Weights of a small transformer language model.
Size: 21 layers, 8 heads of 32, MLP 1024 squared ReLU, vocabulary 2083, 10.8M parameters.
Training: a variant of Muon for these matrices, 441M tokens, 14169 steps.
Each number is 128 + 24 x the weight over its row's rms, rounded and kept within 0 to 255. Layers, rows and columns count from 0. The size above them is the row's rms in percent of the matrix's.

# layer 7 MLP up, 1024x128, rms 0.212, rows 741-767, columns 0-127
size [ 96 102 104 104 100 101 106  96 102 110  96  98  91 102  89 100 105 105 108 110 112  96 103  99 108 100  94]
[[119  91 118  94 123 152 107 146 123 190 135 108 129 109 103 111 151  68 165 136 139  98 139 111 146 119 151 164  94 124 154 205 128 193 151 147 112 123  89  93 135  79  98 123 117 122 125 142 144 116 130  99 117 149 121 133 134  94 125 160 121 112 121 144 143 125 123 145 106 138 189 126 110 119 156 155 106  97 159 106 109 129 127 130 122 160 108 118 187  86 108 129 145 112 128 169 116 133 135 134  93 159 148 110 122 115 147 140 149 118 100 116  97 109 158 125 158 118 121 108 141 127  95 112 132 131 103 138]
 [148 153 134  97 143 132  76 113 136 131 152 156 121 157 153  96 103 123  88 108 128 125 115 129 119 153 151 129 122 123 100 146 135 102 122 165 150 149 166 107  71 113 131 139 129 145 134 127 147 119 140 141 142  84 110 120 106 160 131 180 146  93  85 134 136 153 100 115 154  96  93 141 171 119 141 153 130  70 174 111 126 117 116 154  97  89 107 125 134 127 142  98 126 112  96 117 145 182 108 100  98 104 128 137 121  86 127 153 137 113 164 118 152 149 131 130  96 123  97 170 126 130 133 162 101 183 134 119]
 [140  79 139 138 138 169 131 124 152 115 136 105 112 112 111 143 124 142 142  94 170  94 131 139  97 150 106 142 158 140 129 154 114  91 129 126 133  99 134 173  83 127 131  99  90 178 122 138 110 150 137 115 147 166 101 109  78 133 126 143  85 106 136 144 133 154 126 139  81 166 117  95 116 140 171 148 131 182 139 137 143 120 146 142 124 138 154 140 104 155  99 146 108  89 143 135 138 151 148 116 157 135 133 143 176 132 100 144 100 137 179 129 148 121 121  80 161 136 155 106 187 101 157 135 118 138 140 147]
 [135 130 137 109 144 140  90 115 100 142 165 112 135  89 140 111  90 148 167 146 132  78 147 134 103  93 108 101 130 156 125 150 115 155 143 122 179  96 100 113 158 107 129 113 136 160 108  95 117 125 148 164 153 112 156  90 130 126 104 118 140 139 156 140 130 126 163 108 127 132  87 160 120  98 112 126 186 107 155 167 131 128 125 125 145 109  85 126  99 115  86 107  98 133 122 111 132 141 124 162 107 119 148 104 181 111 125 177 135  93 134 150  92 104 130 123  93 102 121 109 101 118 156  84 149 146 105  92]
 [128 165 112 143 119 124 126 163 165 127 131 123 115 121 121 137 149 148 169 142 128  84 155 158  90 142 125 116 141 150 146 136 150 141 173 127 145 113 103 110 130 136 140 154 150 149 139 124 110 148 147 137 113  92 129 156 137 115 101 123 145  86 130 149 152 109 152 118 124 123 115 149  97 146 165 129 113 107  96 126 155  78 139 203 162 135 140 112 123 149 161 142 156 170 160 118 123 118 128 167 146  86 134 106 135 133 109  52 144 174  89 152 112 132 150 134  78 179 123 155 105 109 138 109 129 158 129 121]
 [171 131 134 131 157 124 117 114 143 138 137 143 142 166 111 141 136 110 155 105 101 130 122 128 147 138 142 117 146 121 162 147 102 143 166 158  87 164 104 186 112 120 132 120 118 121 141 138 145 122 129 147 123 118 136 120 100 103  63 118 121 113 120 123 167 116 110 131 165 171 144 147 149 131 148 138  99 144 168 109 125 142 134 126  95 131 127 173 109 112 120  91 115  90 131 153 158 160 146 149  85 114 119 140 128 110  84 157 101 191 132 126 145 130 132 119 131  81 102  77 121 164  84  99 100 177 138 160]
 [143 131  93 125 158 149  66  97 136 110 107 123 130 153 114 124 146 116 118 117 118 112 148 128 113 132 140 127 108 104 128 146 114 104 169 147 126 120 158 153 101 152 126 112  89 131  76 121  89 137 121 126 129  70 154  97 112 159 135 145 161 149 141 116 105 177  63 109 141 146 157 120 128 118 138  98 107 163 171 110 132 121 119 128 126 134 134 134  84 139 150 144 159 118 102  83 172 110 144 129 137  80 118  93 124 135 168 101 116 153 179 137  99 131 117 125 132  76 129  98 112 101 128 167 147 115 120 103]
 [129  69 139 157 119 132 118 129 132 147 133 130 125  85 147 109 114 165 125 106  90 119 186 162 164 166 113 117 129 104 117 133 151 107 154 120 158 134 145 164  86 127 138  98 113 150 125 176 129 112 148 147  95 128 123  77 127 173  92  87 104 101 141 134 158 126 127 137  99 115 119  95 107 127 115 135 146 120 125 142 145 169 123 168 122 136 164 126 157 116 135 175 140 134 123 119  91 171 112 107 124 154  78 132 116 118 106 135 162 148 148 120 176 104 129  97 126 131 162 142 112 150 125 128 126 160 181 135]
 [126 151  96 142 128 131 136 118 141 125 143 108 125 135 126 114 175 166 109 118 159 105  79 155 131 123 126 117 206  93 104 126 167 123 123 129 135 109 172 123 134 145 136  98 166 172 149 152 125 131 123 110 142 128 137 119 135 120 129 122 148 143  96 190 150 126 144 162 122 124  91 119 161 158 100 141 117 128 149 129 118 119 145 151 157 139 151  78 110 160 127 101 130  83 123 117 120 128 126 167 156 142 148 150 118 102 139 128  88 139  90 111 141 134 137 164 113 178 175 114 137 121 111 128 122 114 127  46]
 [146 125 152 112 132 140 136 155  90 119 163 156 115 118 136 155 149 143 111 119  94 181 145  97 115 113 149 107 131 161 129 103 116 131 125 112 138 110 171  92 130  63 128  87 125 126 120 157 156 121 130 106 159 135 124  90 140 110 121  95  96 107 156 142 125 148 103 130 106 149 134 142 145 121 134 137  81 119 126 112 123 123 146 122 110 128 154  76 128 126  90 121  64 172 103 129 173 138 196 157  89  88 112 130 147  88  88 129 131  76  96 124  94 132 144 152 114 135 120 131 143 133 100 134 125 138 126 129]
 [138 142 175 149 151 160 127 126 109 145 142 111 152 159 130 143 107 145 135 170  90 157 105 134  88 144 131 155 120 133 111 150 168 111  97 115 137 135 145 114 125 133  88 130 125 144 127 121  72 125 114 120 124 110 174 125 134 118 122 152  88 116  82 157 114 130 131 141 118 113 166  89 139 133 116 132 168 130  83 148  93 137 164 146 143 174 120 119 116 150 111 146 110 101 135 132 139 185 101  74 130 126 164 136 137 133 102 113 165  98 106 134 157 122 154 100 110 110 120 174 124 124 110 199  96 140 158 128]
 [100 165 143 157 148 101  94 123  94 118  97 134 127 123 134  90 137 185 138 127 152  70 108 143 152 192 149 112 104 169 163 111 172 118 105 166 123 100 124 117 129 107 118 104 146 146 174  99  83 123 153 135 147 136 163 108 105 129 126 156 112 141 110 121 150 105 125 154  83  96 126 158 124 119 124 187 127 112 122 116 187 108 124 123 128  97 123 137 126 131 145 100 113 136 143 108 140 139 106 127 105 151 111 151 163 148 142 138 119 123 129 113 135 128 130 124 124 113 111 111 156  76 116 195 130 112 124 128]
 [ 99 110  96 104 160 107 141 120 165  70 127 160 108 131 129  92  96 126 119 106 141 128 125 140 140 115 187  98 114 140 134 116 156 114 160 124 114 105 127 104  76 115 168 131 133 125 164  82 103  82 128 106 159 136 112 113 137 140 119 107 162 161  95 133 108  99 163 126 112 129  93 117 116 145 108 132 134 124 102  97 123 140 147 114 125 145  98 124 102  78 142 122 126 163  95 139 117 148 139 102 152 118 128 104 120 137 118 138 159 186 152 137 188 113 150  86 132 130 146 119 148 133 115 105 107 126 167  75]
 [134 120 121 142 140 111 177 151 141 150 134 106 125 130  95  86 135 125  84 138 115  96 173  87 108 135 152 128 139 127 139 133 149 122 133  85 132 162 103 106 144 150 145 126 114 138  86 126 137 134 129 134 109 144 158 129 127 155 138 149 129 156 145 137 149 126 128 136 130 144 125 123 141  66 144 121 142  80 164  82 129 129 139 146 163 144 109 114 121 123 151 174 144  92 150 107  86 152 133 145  99 196 120 146 111 169 106 109 179  75  94  92 110 108 130 157 139 145 179  95 134 136 124 116 128 126 140  86]
 [184 133 108 115 105 142 123  84 146 121  94 111 131 154 150 125 116 110 125 126 148 113  82 114 191  94 168  86 135  93 162 145 151 171 176 112 116 125  97 108 142 117 151 129 109 165 120 148 116 119 128 113 102 106  85 143  80 158 106 141 124 137 143 103 151 189 124 116 133 148 149 127 128 112 156 126 113 129 133 138 158 133 121 110  90  89 140 147 156 132 134 144 105  90 153 140 109 102 130 125 161  92 173  94 117 118 108  97 124 138 140 112 126 107 117 114 107 150  93 128 127 152  77 102 134 133 120 158]
 [146 164 141 147 126 159 144 119 123 111 166 126 139 153 109 107 143 118  73 123 146 173 135 135  97 129 175  97 108 178 148 164 139 124 108 125 133 165 124 142 154 140 107 118 100 115 109 105 108 130 106  86 141  83 121  80 104  92 131 144 171 196 134 111  99 134 145 132 143 104 113 153 149 129 132 136 136 104 116 113 153 126 132 133  97  95 119 137 117 116 157 142 160 111 120 184 144 167  89 153 143 171 171 118 121 115 121  94 121 131 150 110 131 127 182 131 119 142 119 164 146 133 127 118 132 174 147 128]
 [166 152 156 129 110  97  97 107 165 128 149 125 116 107 134 157 141  90 130 122  79 106  94 175  82 183 142 125 100 158 105 121  85 131 154 155 153 104 104  98 130 114 121 150 112 127 119 152 117 104 151 102 137 156 209  98 150 143 107 122 178 143 131 154  79  96 120 102  96 129  99 128 120 169  94  86 137 111 107 132 131 115 126 143  98 101 119 132 115 125 142 110 102  74 137 143 108 128 102 132 128 166 146 112 157 141 111 146 155 119 107 120 127 130 153 132 147 103 138 146 114 131 131 136 145 121 138 123]
 [117 177  80 120 167 126 119 117 171 114 118 139 107 120 135 126 141 112 104 109  66 138 122 155 143 155 136 114 136 122 120 167 130 148 148 124 122 101 135 135 108 149 167 116 153 141  82 117 137 118 130  94 139 109  81 206 125 146  95 105 155  77 115 118 116 146 130 158 138 113  94 119 114 150 122 142 143 137 116 123 114 131 157 135 120 134 163 110 144  96 136 103 138 127 106 121 137 165  92 167 130 176 125 107 111 138 144 141 128 156  83 111 111 134 151 166 189 146 109 138 127  78 154  99 116 152 112 109]
 [111 132 180 141 115 156 137 159 193 129 153 117 151 112 139 111 143 170 140  84 143 120 104 167 159 127 118 119 119  94 121  92 114  89 161 185 115 103 122  92 156 136 140  85 141 124 106  91 140 131 117 164 136 130 124 107 127 143 128 145 114  96 139 130 148 133 131 133 104 128 134 131 132 162  85 127 146 127 120 121 146 124 137 122 124 111  90 131 128  97  99 139 146 134 131 150 115 163 113  99 106 122 180  88  76 178 106 115 162 164 158 151 114 116 120  84 103 103 147 103  89 117 143 148 129 168 117 148]
 [164 144 181  87 126 123  90  75 129 153 146 123 127 176 145 129  91 109 137 113 120 124 132 129 121 126 154 108 137 117 143 115 100 156 112 120 141 130 145 175 145 123 133  91 151 114 122 150 128 138 129 108 138 105  89  73 140 106 129 143 165 130 144 133 136 132 125 149 190 145 107  81 161 126 161  80 138 123 154 128 129 129 152 115 140  87 139  94  88 151 118 119 167 134  94 147  99 116 139 122 106 116 115 142  98 143 106 118 162 141 123 138 160 110 138 113 136  76 110 127 138 112 196  90 153 165 135 120]
 [105 182 124 145 111 103 121 124 107 124 154 160 153 135 127 134 129 150 132 132 151 144 126 121 142 118 138 114  81 176 131 115 153 126 147 123 149 152 176 118 138 106  87 126 129 126 153 111 115 116  73 131 142 151 120 128 130 130 140 108 181  96 127 130 185 112 120 125  87  99 139 119 116 112 144  95 108  87  88 142 146 124 171 112  74  67 112 124 166 118 169  96 112  96 129 146 141 142 110 157 144  94 120 120 141 176 123 115 126 102 124 118 106 149 111 119 171 100 123 130 142 155 145 135 116  84 164 162]
 [107  78 165 136 117 126 107 100 145 166 128 159 162 123 138 139 135  82 164 129  96 134 152  91 136 104  95 115 125 108  96 143 103 107 185  97 130 127 129 103  87 115 125 100 115  77 117  96 127 100 144 139 147 129 140 131 118 106  90 151 149 122 137  86 103  86 127 131 143 103 129 112 146 101 118  90 170 118  99 168 127 139 145 130 148 172 135 151 136 130 156 151 124 113 103 117 137 108 155 118  78 163 149 119 103 179 143 121 178 129 132 120 154 142  98 124  82 104 141 119 123 106 147 110 146 131 155 133]
 [144 118 176 135 186 128 183 139 115 132 114 121 147 158 123 106  83 123 117 132 170 133 108 140  76 160 125 126 139 128  94 121 142 132 127  98 120 164 119 133 136 118 159 119 120 131 100 161 105 137 147 117 122 132 113 118 184 151 120  91 149  98 152 138 114 179 158  85 116 163 111 133 117 126 164 140 136 114 142 136 134 108 140 155 137 158 118 127 134 132  92 103 108 176 125 139 130 120 104 155  79 167  90 128 141 140 114 184 137 130 134 112 110 154 156 127 122 128  54 124  84  99 154 131 139 144 135 134]
 [129 132 118 139  84 111 119 114 183 137 147  98 130 178 135 123  76 113 107 146 105 120 106 129 113 132 124 131 128  87 166 130 145 143 154 167 151 132 108 155 137 146 108  96 116 173  96 146 136 137 151 131 134 102 137 117 136 128 134 201 123  63 129 159 120 168 113 104 144 115  93 137 146 103 132 136  81 148 173  99  97 100 148 155 108 118 144 160 112 134 119 121 142 139 145 139 149 133 136 136 111 144 141 113 169 102 131 122 157 139 125 162 113  88 134 135 122 110  83 111  75 118 138 152 178 137 130 105]
 [126 120 139 118 138 129 126 134 143 122 113 139 121 153 136 134 124 141 101 127 140 169 140 131 127 140 137 135 113 134  76 150  86 138 120 136 143 137 109 100 117 184  97 107 117 133  84 178 126 110  92 144 117 131 137 136  91 115 139 150  83 129 111  73 105 140 145  69 126 128 165 125 146 114 151 155 157 132 113  98 146 124 114 163 115 108 136  81 123 127 125 173  91 104 125  74 130 125 125 153 144 153 137 133 143 124 131 122 121 121 120 143 157  95 147 147 125 195 128  72 127  79 115 110 187 134  93 164]
 [113 160 110 149 114 132 108 106  98 137 150 130 134 104 143 115 107  93 128 120  90  90  96 116 108 138  99  84 169 129 113 110 167 132 144 104 159 133 133 150 116 145 135  75 155 123  78 129 133 123 114 131 144  77 125 135 151 122 103  61 143 119 125 141 115 128  89 135 135 131 138  92  84 190 119 145 147 116 115 136 148 128 120 114 155 134 134  97  99  74  97 115 118 147 115 159 101 161 138 130 130 168 118 121 139 151 107 121  94 135 110 126 115 155 138 115 121 139  82  94 161 125 176 109 121 181 132 107]
 [135 126 164  97 111 172 136 118 158 148  68  82 153 119 188 125 112  92 134 128 135  93 131 152 153 116 127 139 112 149 132  95 146 143  96 139 146 164 102 117 107 120 121 129 118 133 147 107 137 111 138 128 155 117 150 145 121 149 123 168 170 134 131 153  59 106 109 122 145  95  89 131 113  93 125 114 181 112 134  93 139 129 127 131 114 151 144 124 138  82 128 124 141 138 110 147 162 145  97  86 106 127 175  78 156 145 128  85 143  94 127 117 139 123 148 115 155 118 144 113 163 121 136 106  92 149  98 142]]
# layer 7 MLP down (transposed), 1024x128, rms 0.147, rows 741-767, columns 0-127
size [ 93  99 105 122 105  98 101 106 102 100  97 100  99  99  97  90 102 108 101 101 107  95  96 100 104  95 100]
[[122  88 122 101  96 111 104 113 109 169 106 109 104 116 100 115 109  93  83  70 112 116 147 110 104 108 131 113 168 154 122 155 147 103 112 186  87 163 103  95 147 118 153  96 122 169 152 141 163 121 113 137 105 108 145 122  95  99 120 152 107 124 122 127 114 115 149 141 113 129 195 120 124 141  97 168 139 106 138 125 107 111 112 138 164 182 142 122 114 149 125 139  98  97  73 118 143 152 113 136  99 136 137 111 146 148 137 132 126 119 106 127 175 110 103 151 126 132 161 119 119  93 103 108 116 156 124 139]
 [122 160 126 106 149 114 114 150 126 133 189 132 132 155 101 111 102 164 119 137 122 177 162 123 108 104 109 103 117 118 147 129 148 124 137 135 156 124 166 102 143 141 117 130 118 114 144 112 124 144 139  77 148 137 102 109 119  72 122 149 149  87 126 155 200 143 145 122 146 105  84 130 141 153 135 131 147 102 126 158 154  97 137 140 179 109 121 141 112 120 121  87 145 117  84 150 152 157  95 143 106 123 106 155 108 122 138 152 159 105 128 167 179 182 141 121 103 133 129 118  71 102 134 118 101 137 136 123]
 [153 118 155 144 149 148 134 174 129 191 159  83 140 144 120 163 180 120  99 118 134 126 103 139 147 125 137 125 141 110 115 152 161  95 105 132 120 128 144  85 115 152 150 134 136 127 152 138 130 132 133 139 121 153 164 136 116  85 100 137 149 116 170 161 137 141 112 168 111 114 154 106 124 120 151 153  87 124 122 151 166 115 108 114 114 151 116 111  60  98 124 189 107 108 106 123 140 124 109 139  99  97 150 103 164 125 165  95 157 122  78  95 119 116 133 153 149 113 154 167 124 113 151 146 137 112 150 126]
 [108 156 116 112  99 105 114 176 122 153 164 132 152 138 126 141 137  94 130  78 180 125 146 117 140 111 108 155 173 144 103 115 122  97 142 155 113 103 102  92 154 119 129 112 125 157 115 115 119  93 106 141 117  84 114 159 156 119 150 106 139 149 122 183 124 158 108 119 135 143 129 200 114 129  90 119 122 147 102 139 107 161 139 106 113 176 114 148 121 138 118 118 141 153 130 139 100 154 137 158 132 133 101  78 153 131 193 166 153 122  86 150 104  93 137 123 108 110 103 137 113 122 143 128 153 133 134 149]
 [130 137 146  88 162 143 131 129 100 112 119 130 149 132 137 104 193 106 147  99 135 124 152 146 105 104 162 142 139 129  95 154 132  68 111 164 123 101 153 134 150 130 139  94 135  70 138 119 142 133 150  83 121 151 131 106 121 116 124 128 139 167 172 141  90 130 160  98 180 103 117 125 111 130 169  97 173 125 158 149 119 115 165  89 183 127 156 141 146 132  70 123 148 126 135 121 144  98 115  86 100 144 100 126 129 144 128 135 154 134 140 150 118 154 156 110 128 138 149 149 141 114 157 142 113 150 129  94]
 [ 80 127  96 124 106 123 152 149 155 133  86 116 140 141  99 100 108 123  75 131 152 104 160 154 165  99 124 128 112 146 171 131 147 133 124 137 117 118 174 162 104  78 166  92 122 167 123  97 122 151 134 118 134 133  94 117 112 136 127 129 150 133 113  91 153 128 147 123 106 117 118 124 149 156 111 173 115 131 170  83 113 157 131 107  79 185 144 114 168 148 101 136 128 142 128 121 140 121 151 111 155 133  79 137 165 100  94 154  99 128 115 124 122  91 113  90 103 157 148 123 118 151 117 117 130 107 112 162]
 [159 116 155  91 146  99 105 117 145 146 119 159 131 151 156 148 131 132 110 176 128 133 140 149 147 125 133 124 144 140 180 156 139 139 110 151 155 155 153 148 132 151 147 134 132  80  95 129 114 199 170 130 103  94 125  99 114 107 109 144 117 140 130 127 147 131  83 125 133 150 134 101  95 147 149 127  85 147 132 110 103 134  94 125 159 182 129 140 107 156 155 160 168  77  87 129 163 138 135 146 134 153 116 114 140 145 120 134 153 165  83 121 124 136  98 163 105 125 163 111 153 117 114 160 114  86 133 111]
 [111 152 118 135 130  87 147 153 142 168 176 123 172 127 147  87 164 135 152 127 121 129 145 111 119 124 122 146 125 110 137 153 155 123 118  87 156 140 144 121 120 125 144 150 131 109 127 127 137 100 130 133 139 164 134 140 149 126  81 154 103 124  95 153 128 136 125 121 139 104 106 119 118 116 139 124  77 181 112 109 123 134 101 146 125 163 143 122 140 134 105  98  90 124 140  70  94 130 154 118 124  97 127 121 159  95  95 128 108 130  98  97 116  73 122 136  72 136 127 107  89 111 175  64  78  87 130 126]
 [186 161 122 121 141 174 133 140  81  93 166 127 103 132 132  96 149 131 100 121 150 123 114 124 131 130 135 145 148 151 137 135 149 143 142 111 166 148 135  94 121 127 134 109 108 168  98 159 125 138 113  70 134 159 104 126 117 113 156 102 111 110 178 177 166 155 121 121 180 102 121 131 143 144 120 123 104 143 158 145 110 113 138 147 106 164 112 119 160 138 124 131 139 130 143 125 123 136 145  99 150  92 125  87 112 119 110  65 141 154 116 139 154 134  90 159 136 152  79 138 110  74 130 168 108 107 146 126]
 [161 112 138 124  99  72 152 115 103 100 175 215 159 118  95 149 134 147 107 177  94 145 160  86 144 137 124 132 135 135 115 126 140 142 114 153  87  88 183 140 146 109 125 115 142 140 141 142 140 137 139 136  94  83 135 144 133 112 118 111 136 140 122 133 161 127 151 139 137 113 166 113 138 114 104 126 120  91 114 125 106 141 133 119  83 134 124 119 102 151 115 123  89 115 150 136 179 113 213 162 159 122 118 115 136 120 137 150 139 127 118 149 134 143 142 166 106 156 110 122 109 141 124 129 147 143 124 149]
 [149  92 140 146  99 104  81 114 114 110  99 136 119  92 105 125 114 131 127  98 118 116 139 134 177 122 124 114 142 113 105 147 118 150 101 107 114  91 115 114 114 134 153 109 144 138  99 145 155 143 136 124 103 106 147 126  84 150 163  94  89 160 110 117 181 112 155  83  91 136 149 147 147  95 137 154 109 131 118 147 148 137 112 116 133  62 102 167 153 131 124 110  86 151  82 164 119 158 127 125 128 139  98 119 132 120 157 166 110 117 115 166 128 137 114 116 188 143 109 117 122 120 172  98 167 143 105 151]
 [138 113 125 108 121 149 156 146  95 164 116 132  77 166 119 171  98  72 137  97 125 166 117 131 134 105 102 100 165 113 144 125 135 130  63 133 147 130 151 126  95 110  74 145 140 147 133 131 132 119 111 108 140 134 113  97 113  91 105  95 122 152 102 140 159 135 187 103 154 163 114 130 115  98 151 137  96 101 157 122 107 146 142 136 127 129 113 118 132 177 145 128 138 133 146 170 104 116 148 141 122 176 133 117  96 103  78 120 158 108 117 131 132 126 118 147 180 105 132 170 121 156 114 122 136 124  94 137]
 [144 124  90 137 163 129 138 178 120 162 115  76 134 126 125 134 133 177 155 124 168  73 142 126 111 151 145 141 164 152 109 136  89 142  92 161 116 145 185 116 164 167 151 138 121 137  67 116 115 149  80 162 106 156 132 115 109 138 119 129 138 122 176 155 142 138 120 101  98 115 148 119  93 151 118 151 146 120 133 172 127 109 104 133 123 144 137 110 105 108 106 132 109  98 134 130 178 118 140 127 134 139 133 140 139 130 142  98 130 148 147 149 164  84 113 134 142  93 140 131 146 105 107 127 112 104 141 185]
 [157 169 107 111 127 124 134 100 125 110  88 160 126 135 136 122 108 179 167 129 107 140 129 138 118 115 143 119 146 119 134 153  90 137 151 108 147 123 134 144 135 105 131 173 194 166 167  85 121 136 133 112 136 115  87 150 127 101 135 135 135 121 124  74 120 136 136 135  69 105 126 136 109 146 159 120 208 185 113 154 110 138 128 104 125  86 170 127 131 118 125 134 130 143 156 112 137 119 125 123 110 122 171 140 122 123 142 115 117 146 167 112 110 145 147 119 120 106  95 152 169 193 110 136 109 149 122 137]
 [167 114 161 131 100 111 121 123 132  74 104  79 111 178 136 145 137  94 133 136 145 167 134 103 149 124 159 132 141 100 117 122 125 146  76 137 146 152 143 121 164 119 146 131 151 134 145 121 165  95 122 135 140 148 150 135 143 108 130 154 125 117 110 143 152 102 136 101 140  99 103 121 137 133 140 149 191 107 114 122 139  90 130 136 124 112  91 156 146 142 172 135 111 114 109 138 122  96 131 130 144 165 104 125 139 130 141 153 175  70 133  99 138 140 142 164  97 123 153 137  63  91 163 160 143 179 126 153]
 [138 130 149 122 168 138 123 114 142 154 136 157  79 149  93 123 130 141 142 117 132 139 122 158 136  95 151 130 114  93 159 130 122 137 129 129 125 138 124 121 117 107 167 122 127  62  97  81 149 131  83 119  83 141  95  96 111  90 128 142 156 109 156 118 129 142 144 157 151 148 133 187 160 154 161 131 151 139 106  82 114  86 107  88 124 138 117 187 109 121 134 128  98 152 125 121 144 145 158  92 147 154 119 151 104 140 161 119 114 105 161 162 115  65 141  99 130 129 159 134 131  97 156 128 133 108 131 116]
 [117 132 136  99  64 104 125 132 145 118 169 112 145 139 136 108 137 104 132 148 135 140 132 162 127 116 154 162 120 180 153 122 101  96 149 158 172 133 147 101  76 186 147 104  99 115 135 120 144 130 115 113 115 151 126 151 157  88 117 145 119 145 128 117 131 134 124  87 152 144 140 106 147 144 181 155 108  33 138 107 112 116 101 111 143 107 138 157 102 151 130 113 101 118 147 115 123 106 115 141 135 141 131 106 148 105 134 125 109 133  69 118 105  96 135 106 118 102 155 140 147 162 142 142 106  96 107 112]
 [147 129 140 143 142 124  87 116 124 172 111 105 118 137 133 125 146  86 163 114  80 104 110 176 105 174 147 103 130 116  94  96 117 128 189 151 137 150 150 117 108 121 170 120 166 101 106 152  85 142  94 141  98 146  96 161 117 101 131 103 123 153 116 160 132 176 149 162  83 126 141 165 149  79  93 118 121 110 134 153 115 140 133 129 115 103 103 146 164 106 156 144 110 143 144 102 119 107 155 141 135 153 155 113 130 154 140 133 127 133 141 119 176  86 130  93 113 127 141 128 152 140 125 128 118 152 109 165]
 [120 113 152 138 109 118 102 166 179  87 130 133 134  82 127 124  74 142  94 110 138 140 108 154 137 104 136 104 137 154 163  98 113 127 124 138 139 142 133 108 104 153 143 101 110 104 110  79 111 115  95 116 147 141 111  99 102 147 159 149  93 106 124 125 159 154 115 120 160 125 132 137 128  92 142 119 138  96  71 167 101 160 129 168 111 170 139 102 143 158 111 126  94 154 121 158 135 113 124 139 130 161 130 171 136 171 107 114 119 197 151 160 152 154 135 109 123 113  96 116  95 114 104 136 128 155 141 130]
 [117 130  95 105 116 153 124 114 119 143  99 143 121 162 108 122 146 122 134 159 135 131 166 163 151 168 159  97 147 153 118 129 125 138 121 166 158 118 153 140 122  87 130 103 130  83  93  74 179 137 165 120  90 126 150 104  85 105 146 148 105 184 113  91 145 164 136 104 139 162 139 119 135 133 113 119 115 121 147 134  88  96 117 181 115 124 140 143 118 139 126 157 151 133 135 158 115 127 153 172 132 105 131 191 152 134  89 119 128 153 125 164 154 104  96 116 105 158 149 129 147 144 144 140 156 123 138 158]
 [131 139 138 123 150 103 141 170 182  96 110  91  95 136 171 111 104 111  77 127 160 154 135 115 110 147 130 149 118 107  58  87 142 119 144 130 136 132 122 133 122 118 128 156 139 149 131  99 154 101 118 117 121 121 109 104 133 127  90 116 142 116 125  94 157 156 152 137 110  79 136 108 147 107 122 117 132 159 135 155 106 158  74 125 122 163 173 112 123 125 161 113 130 148 129 153 150 163 111 132 144 122 110 153 110  79 125 102 133  86 125  98 136 118 105 107 155 122 141 171 141 161 112  55 128 129 144 116]
 [153 110 115 107 126 116 133 158  97 133 128  90 131 132 136 126 132 125 146 116 125 136 101 151 134 123 142  91 140 153 139  89 150 150  84 131 118 120 113 151 107 170 143 128 159 141 136 179 103 141  96 133 122 120 104 111 118 164 121  83 132 171 122 154 158 171 120 115 132 129 113 153 108 175 127 135 125 124 146 126 133 124  85 123 110  69 157 110 155 110 117 120 126 126 152 110 152 131 133 124 172 141  82 164 155  98  66 107  85 148  85  79  76 118 146 116 167 125 109  98 127 161 125 135  99 158 114 145]
 [128 143 123 122 128 108 123 153 111 156 171 125 156 128 196 119 102 154 152 122 147 127 127 118 157 106 112 102 149 132 120 123 109  73 149 138 112 144 107 130 144 152 133 136 165  91 141  81 169 129 134 135 100  78 115 107 128 117 107 101 151 156  86 173 102  81 110 111 137 112 131 129 147 173 129 139  99  99 149 148 141 141 114 173 161 107 136 144 159 121 148 161 114 139 179 103 145 119 115 126 132 115 104 103 113 140 112 165 106 182 126 150  89 145  85 133 161 127 104 146 138 141 117 118 111 105 163 145]
 [114 174 130 131  86 105 126 154 141 121 145 106 131 135 157  92 101 154 143 165  98 183 151 107 135 108 122 150 122 133 118 157 120 140  98 156 115 110 178 119 133 114 107 142 137 124 140 142 137  98 119 105 136 123  99 114 119  90 152  76 107 120 113 113 168 107 150 149 129 103  91 131 136 151  83 115 109 156  94 131 108 171 116 107 137 142 126 150 156 166 111 134 138 172  99 112 143 132 103 104 125  78 106 109 107 113 109 103 100 140 189 174 109 162 142  82  96 107  90 126 136 130 102 141 131 111 126 133]
 [140 125 113 111 161 138 107 152 108 117 115 110 107 161 171 135 129 133 101 139 179 128 130 134 104 120 141 113 124 147 153 135 158 118 123 123 167 149 127 109 155 165 130 159  96  91  95 134 131 118  80  98 108 154 148 113 104 106 137 160 100  88 119 121  87  72 106 122 141 111  92 121 127 122 127 167 155 109 132 164  95 143 106 116 103 167  97 124 150 100 116 143  83 121 137 145 108 157  96 117 126 110 146 102 120 159 135  61  91 127 112  98 123  77 116 125 142 165 162 128 142 177 113 141 145 106 133 133]
 [129 118 145 139 133 113 124 116 136 120  76 161 161 149 142 146  73 128 135 146 137 115 128 123 134 100  87  84 125  85 157 137 159 147 151 118 138 172 114 127 159 128 124 132 119 151 116 126 111 128 142 180 152  85 153 137 145 130 101 112 132 135 148 138 145 146  86 190 140 109 119 131 146 126 137 128 139 136  83 174 119 139 137 101 101  92 142 156  91 108 122  74 121  77 114 106 116 134 130 166 128 101 134 182 103 107 137 141 120  83  97 126 126  76  98 144 136 133 126 138 117  91 123 120 159 141 171 124]
 [132 140 112 110 125 133 144 160 156  98 133 147 149 105 132 151 149 138 157 143 136 124 127 107  98 120 176 114 135 137 111 108 132 124 131 130 121 120  99 155 145 140 154 144  98 174 158 155 169 148 116 115 150 108 159  98 122 110 138 134 118 135  91  94  85 131 117 144 184 146 103 114 158 176  73 119 129 167 152 154 126 119 139 132  89  66 136 120 140  98 130 151  96 164 139 159 134 131 130 125 140 183 152 125 135 110 139  99 106  84 154 121 107 161  96 148 114 113 146  93 163 138 153  96 117 162 164 154]]